From a checkpoint of a small transformer trained on Wikipedia: 4 heads of 32, gated attention.
Each number is 200 + 30 x the weight over its row's rms, rounded and kept within 0 to 999. Layers, rows and columns count from 0. The size before them is the row's rms in percent of the matrix's.

# o: layer 11 attention output (transposed), 128x128, rms 0.322, rows 22-31, columns 64-127
# v: layer 11 attention value, 128x128, rms 0.0971, rows 23-31, columns 64-127
# q: layer 11 attention query, 128x128, rms 0.0584, rows 32-46, columns 64-127
# k: layer 11 attention key, 128x128, rms 0.0605, rows 32-46, columns 64-127
o22,110,251,216,225,202,205,229,196,181,203,232,194,189,189,225,228,201,212,242,200,199,165,196,201,189,204,228,188,135,227,185,204,184,207,221,214,206,176,192,225,169,166,176,198,210,135,196,210,157,174,179,155,234,212,259,174,133,170,189,198,191,251,216,237,126
v23,110,231,244,148,215,199,224,224,210,187,208,180,194,184,215,167,211,216,232,184,195,216,223,198,234,189,223,204,162,186,249,199,125,199,174,151,146,197,185,216,229,208,209,201,176,240,205,171,165,191,178,271,199,235,213,198,215,127,170,259,135,225,188,221,159
o23,110,268,212,226,198,193,240,255,249,219,238,234,156,225,219,180,197,231,200,193,201,207,187,207,196,154,189,129,172,184,225,208,203,221,157,205,169,167,205,245,178,194,198,187,205,188,221,230,208,175,235,235,193,193,253,198,247,189,202,264,148,229,192,191,214
v24,109,201,226,232,203,172,185,169,222,169,197,215,162,227,202,199,156,226,118,169,241,215,205,184,229,177,150,214,207,175,169,204,178,190,224,281,194,274,216,172,211,201,198,226,179,192,210,161,209,203,143,204,197,256,178,214,159,172,237,185,161,178,205,212,163
o24,112,219,238,239,160,226,196,222,177,177,261,202,166,157,210,196,238,203,230,176,253,205,181,192,194,179,230,201,220,198,177,245,190,188,232,287,194,201,166,229,231,189,198,246,185,242,186,200,165,210,119,154,186,228,181,199,187,209,217,229,216,162,172,163,166
v25,108,174,176,237,183,225,193,229,205,159,190,186,207,196,174,227,212,226,208,194,202,165,228,226,198,210,174,193,199,187,238,232,239,200,171,154,190,234,211,147,260,245,185,223,181,186,169,140,198,186,203,165,194,191,240,185,206,185,242,191,152,208,218,187,180
o25,102,182,195,229,235,204,196,152,214,152,173,154,193,164,222,222,205,168,190,198,201,224,163,183,161,208,224,210,167,225,248,157,161,220,186,151,209,187,232,118,242,212,181,196,197,220,228,182,162,189,157,226,228,182,163,237,174,180,230,196,262,175,184,197,200
v26,113,231,176,169,208,186,216,204,177,149,198,145,239,209,167,166,137,225,215,195,168,184,209,233,210,195,208,194,179,252,190,202,217,212,208,176,196,171,157,234,246,161,204,200,248,244,206,210,245,291,190,174,266,223,212,209,222,214,179,178,213,171,204,207,225
o26,111,226,226,142,248,263,187,177,206,199,215,219,218,236,169,106,201,258,177,218,159,170,185,197,142,194,200,211,201,210,204,152,195,188,173,193,218,142,197,182,237,159,186,189,167,193,237,221,216,242,197,176,186,242,223,151,211,228,184,174,242,193,245,185,193
v27,118,200,197,218,213,190,216,252,223,176,149,185,227,242,177,194,192,199,189,211,168,170,218,130,170,228,233,146,272,174,186,191,176,190,191,160,238,173,199,210,268,232,248,208,141,160,199,221,213,165,246,229,243,240,191,189,171,221,190,200,223,223,179,196,207
o27,131,187,238,141,200,197,216,248,196,203,200,167,155,278,153,169,243,254,181,162,210,208,215,213,201,232,202,165,198,164,170,173,207,175,178,182,182,222,220,230,181,210,194,155,191,131,249,210,248,208,202,205,209,161,219,183,158,196,222,145,260,137,251,198,184
v28,122,184,208,204,216,140,239,202,219,253,187,203,192,234,201,220,211,165,195,212,203,239,202,227,204,188,270,196,211,251,151,192,209,190,175,214,237,182,187,221,116,234,197,172,199,178,182,220,205,176,239,200,189,187,196,147,204,248,190,219,138,238,216,253,183
o28,125,249,227,166,215,147,257,242,206,185,204,160,188,204,224,181,184,182,224,178,207,235,222,169,186,143,258,141,213,227,179,184,154,213,170,216,199,197,226,218,213,250,224,212,196,200,154,266,171,214,178,201,213,182,194,196,188,234,209,199,185,252,172,188,171
v29,106,192,244,183,215,214,206,243,217,216,228,252,220,191,169,182,157,162,182,180,192,216,179,230,190,195,200,186,179,156,243,228,166,196,237,189,208,274,202,170,207,213,234,230,207,219,205,161,221,217,209,190,226,186,198,233,222,225,205,200,167,220,206,169,211
o29,111,212,260,188,204,215,184,154,200,231,243,186,256,207,207,194,197,180,188,186,231,157,246,243,220,192,165,184,171,187,250,157,231,215,222,186,235,218,233,197,240,183,230,207,228,224,224,242,187,245,242,232,187,153,224,211,139,194,255,174,208,225,223,220,144
v30,104,182,261,207,171,166,224,198,189,184,179,193,198,223,200,240,173,184,171,226,221,166,233,184,204,199,178,231,187,236,234,201,174,287,193,248,235,213,234,232,237,234,185,150,219,212,204,252,184,188,219,184,180,184,190,173,201,233,187,193,199,178,219,155,266
o30,116,167,250,173,250,223,187,210,244,202,195,197,232,243,196,166,185,165,168,208,199,180,164,257,244,211,185,209,178,260,183,226,172,226,189,268,237,215,189,236,165,213,162,227,204,215,213,211,173,192,262,148,232,145,154,149,190,195,199,160,261,137,224,175,201
v31,114,195,242,190,188,173,166,217,202,169,194,182,175,196,168,206,202,220,170,229,194,201,192,174,192,267,211,196,224,207,255,214,212,221,196,212,195,227,169,195,238,135,193,232,163,209,261,201,245,188,211,243,223,230,251,172,109,210,170,167,213,186,214,221,196
o31,113,171,185,209,236,212,170,185,198,188,214,190,173,180,159,181,247,201,172,202,242,162,187,180,203,218,181,168,185,234,243,168,177,222,181,262,184,149,212,190,252,138,207,235,200,239,243,174,223,184,200,227,239,198,266,167,176,188,213,146,215,129,233,208,153
q32,059,206,197,202,198,179,180,209,144,205,214,266,177,211,275,152,137,252,179,212,207,247,190,216,175,281,161,230,253,243,207,156,207,187,212,194,165,226,190,174,159,179,161,242,252,244,203,191,167,193,196,208,233,208,194,216,191,192,207,208,204,240,189,232,242
k32,058,232,192,200,212,205,188,163,148,169,228,241,223,179,241,222,244,188,243,213,200,201,201,193,145,208,191,175,206,205,226,240,182,174,178,212,234,150,227,187,214,169,212,134,235,149,217,192,203,215,225,206,176,201,177,175,115,210,227,242,167,195,146,170,215
q33,087,200,204,251,204,236,205,195,278,185,247,216,194,183,137,222,226,175,234,166,197,206,165,163,191,193,191,208,191,204,169,207,151,220,175,251,159,200,215,220,156,205,210,204,147,197,210,247,208,179,176,197,203,184,218,195,210,214,220,139,207,200,220,162,167
k33,092,184,221,211,174,225,166,238,182,164,216,262,169,217,172,198,256,192,242,198,173,207,197,180,179,226,220,194,172,210,160,235,177,198,180,188,251,215,238,188,206,157,203,157,190,215,221,194,227,156,176,203,167,213,231,198,179,192,183,186,251,198,247,144,213
q34,105,213,185,141,184,134,181,203,181,197,150,172,191,203,261,182,169,212,177,229,221,225,226,213,172,220,193,201,218,255,208,174,261,172,224,161,203,199,189,184,239,206,192,226,236,238,177,205,181,221,208,207,209,185,191,228,204,214,175,282,167,217,175,226,208
k34,085,175,197,148,239,193,234,234,233,194,183,167,194,170,259,189,166,210,182,210,279,215,235,220,231,171,185,232,224,220,228,190,207,211,184,182,170,176,192,210,211,235,162,245,194,203,142,172,177,241,210,210,200,192,198,204,193,222,223,229,159,186,218,234,219
q35,115,238,155,188,231,249,239,220,202,208,162,206,203,194,228,174,183,182,227,199,193,196,247,175,238,229,165,177,229,221,226,152,176,196,238,234,213,184,156,204,187,203,201,264,202,209,242,227,174,195,152,209,211,140,213,199,214,179,205,174,213,153,198,269,177
k35,117,165,221,164,237,199,230,208,186,199,154,266,215,228,203,213,182,208,183,202,235,183,250,236,223,165,219,224,214,209,201,158,237,179,222,187,194,194,230,205,177,200,228,242,207,175,226,171,168,206,219,225,223,244,180,181,231,224,208,162,171,191,185,271,160
q36,113,146,221,226,192,157,179,182,211,174,258,173,202,189,177,234,212,241,149,186,186,191,153,214,199,193,236,216,166,165,184,230,223,209,178,160,158,253,238,213,226,204,184,148,208,201,196,173,226,205,254,196,175,237,174,145,231,233,184,269,200,254,209,156,236
k36,124,228,173,255,138,199,162,170,182,234,250,149,210,166,212,199,213,197,209,206,160,217,153,185,195,201,210,141,149,210,226,247,182,262,181,231,192,200,175,177,179,230,172,151,210,182,201,220,230,187,175,180,164,160,221,235,163,152,162,226,223,223,168,145,195
q37,120,265,171,189,212,232,229,231,180,229,174,215,197,236,226,176,179,160,235,205,209,203,243,165,224,205,152,172,246,218,240,161,162,199,219,233,241,178,149,212,159,181,220,285,214,186,237,227,172,202,151,215,226,147,218,231,202,162,192,147,215,134,189,269,163
k37,130,187,222,180,252,223,221,214,149,179,147,249,210,234,205,189,201,169,223,199,217,169,209,194,220,198,188,205,223,188,163,147,201,171,228,193,208,199,195,186,167,200,215,228,199,201,227,192,183,205,217,188,219,260,181,192,250,223,229,192,165,179,189,270,149
q38,106,209,249,209,213,213,175,132,198,227,154,171,228,216,238,259,213,236,164,178,247,237,204,203,191,195,170,197,172,157,231,176,236,219,144,206,250,166,251,211,185,192,176,201,232,214,193,197,246,184,226,194,165,276,219,241,191,212,222,210,213,216,183,179,137
k38,102,183,197,141,201,201,188,200,187,258,157,202,153,198,200,206,181,210,213,156,179,236,181,143,205,211,207,188,151,229,242,195,181,211,171,185,201,203,193,192,207,154,234,215,259,182,212,147,221,167,262,194,218,222,211,215,205,178,212,212,113,220,216,176,192
q39,079,224,240,169,210,173,150,203,214,199,180,170,218,246,229,226,190,215,162,152,210,248,225,194,233,226,229,215,198,200,188,184,173,223,221,162,212,179,203,207,251,175,169,205,232,203,195,206,162,214,185,192,231,148,227,156,164,185,177,212,131,218,187,223,226
k39,096,260,190,183,183,222,152,227,199,220,204,174,231,195,223,202,144,139,191,192,181,200,195,161,231,205,213,197,218,224,231,205,257,204,199,134,199,166,188,233,162,208,227,187,180,189,245,169,226,148,176,223,200,149,190,234,215,148,237,196,213,257,149,193,206
q40,048,245,155,189,198,179,215,165,161,215,119,203,193,231,193,189,153,241,205,234,190,226,186,252,221,274,206,170,208,162,272,205,265,215,188,181,255,198,205,214,184,182,209,227,230,243,195,150,237,231,226,159,202,222,169,161,182,223,189,253,198,207,199,188,225
k40,068,191,207,154,181,208,201,187,187,243,155,209,224,231,220,184,177,240,156,185,209,173,246,226,224,171,190,213,197,193,248,202,270,260,193,163,199,202,201,237,191,181,191,240,157,224,220,210,181,145,249,206,197,186,234,205,176,163,245,190,229,185,237,223,198
q41,115,222,149,200,182,170,210,218,206,208,184,181,171,208,264,172,186,220,191,263,218,228,207,215,190,251,154,177,223,268,231,140,222,194,220,190,177,172,170,169,237,184,201,234,214,250,187,245,170,212,171,175,228,148,205,204,209,183,198,247,168,205,177,219,221
k41,084,191,225,183,204,184,189,157,188,232,214,197,213,196,218,199,150,223,136,201,263,237,236,209,195,197,172,210,149,182,214,151,277,218,200,193,185,118,193,142,203,200,198,227,194,175,177,224,144,179,227,207,219,165,191,206,177,188,175,195,155,212,147,233,123
q42,120,159,262,231,214,174,180,158,179,221,187,187,217,177,148,237,215,218,195,164,204,179,185,203,211,147,255,206,174,134,201,251,180,217,192,194,221,251,242,192,188,185,181,156,224,141,222,174,212,187,251,220,181,254,186,214,187,205,223,189,209,229,209,151,196
k42,103,217,178,219,159,221,174,238,198,160,236,162,182,190,177,175,251,182,233,211,137,207,157,164,216,261,207,184,192,217,157,243,154,202,156,203,243,239,196,206,237,181,203,142,195,263,216,214,274,182,175,166,170,194,227,207,203,195,185,205,208,202,204,142,241
q43,112,221,164,167,202,193,211,214,188,191,165,232,196,218,266,159,153,223,175,238,187,247,188,211,183,230,149,198,211,248,215,148,241,178,227,201,186,181,170,198,217,202,215,226,231,265,178,203,178,198,153,197,208,151,207,191,209,212,195,247,168,206,188,225,197
k43,081,186,212,151,242,219,288,162,138,212,193,254,194,213,207,228,227,201,164,225,239,148,183,181,222,184,190,204,207,160,173,196,217,146,253,179,193,212,238,210,203,218,183,225,221,174,168,203,203,234,221,231,186,240,198,174,180,175,249,229,169,170,213,218,176
q44,102,230,221,227,168,200,235,240,203,202,206,159,168,192,151,229,231,185,230,227,215,157,222,194,215,178,266,217,185,184,201,229,173,186,207,192,214,203,208,174,212,147,231,174,143,190,233,249,204,183,222,225,188,267,191,254,221,201,199,133,158,238,182,210,199
k44,081,170,213,237,204,187,195,234,219,201,197,111,176,205,250,225,184,223,191,169,187,201,240,221,213,181,200,200,167,210,217,221,207,247,177,206,177,208,220,151,221,226,183,224,212,124,189,223,154,195,174,198,215,250,207,202,226,202,174,186,247,270,175,210,195
q45,079,238,166,202,181,219,250,259,192,221,177,256,158,212,229,152,185,209,187,255,205,175,212,205,211,197,176,191,197,228,250,163,197,190,230,210,234,163,164,184,177,183,232,222,195,226,213,251,212,197,165,227,200,192,222,177,211,169,156,160,224,216,181,241,156
k45,087,173,256,184,229,220,285,212,185,190,177,194,155,186,207,231,215,234,135,204,194,177,201,186,251,240,165,257,191,151,178,245,184,147,212,190,169,221,261,204,238,191,158,220,195,183,183,183,153,220,221,235,195,245,215,214,184,205,216,226,175,205,196,207,264
q46,104,218,207,197,154,192,191,242,182,192,158,211,188,202,228,190,184,268,206,251,219,198,202,228,182,260,210,213,174,196,222,182,231,230,211,242,184,217,212,154,222,173,236,124,166,225,183,198,189,196,201,223,160,229,168,210,189,225,196,216,167,247,190,187,200
k46,109,201,189,242,194,223,185,241,187,197,171,203,213,227,246,177,161,215,244,148,162,252,163,205,173,208,218,150,162,221,205,187,216,282,202,259,156,209,165,179,191,209,230,188,209,151,213,199,186,169,141,215,191,197,240,193,192,135,136,254,209,208,189,209,171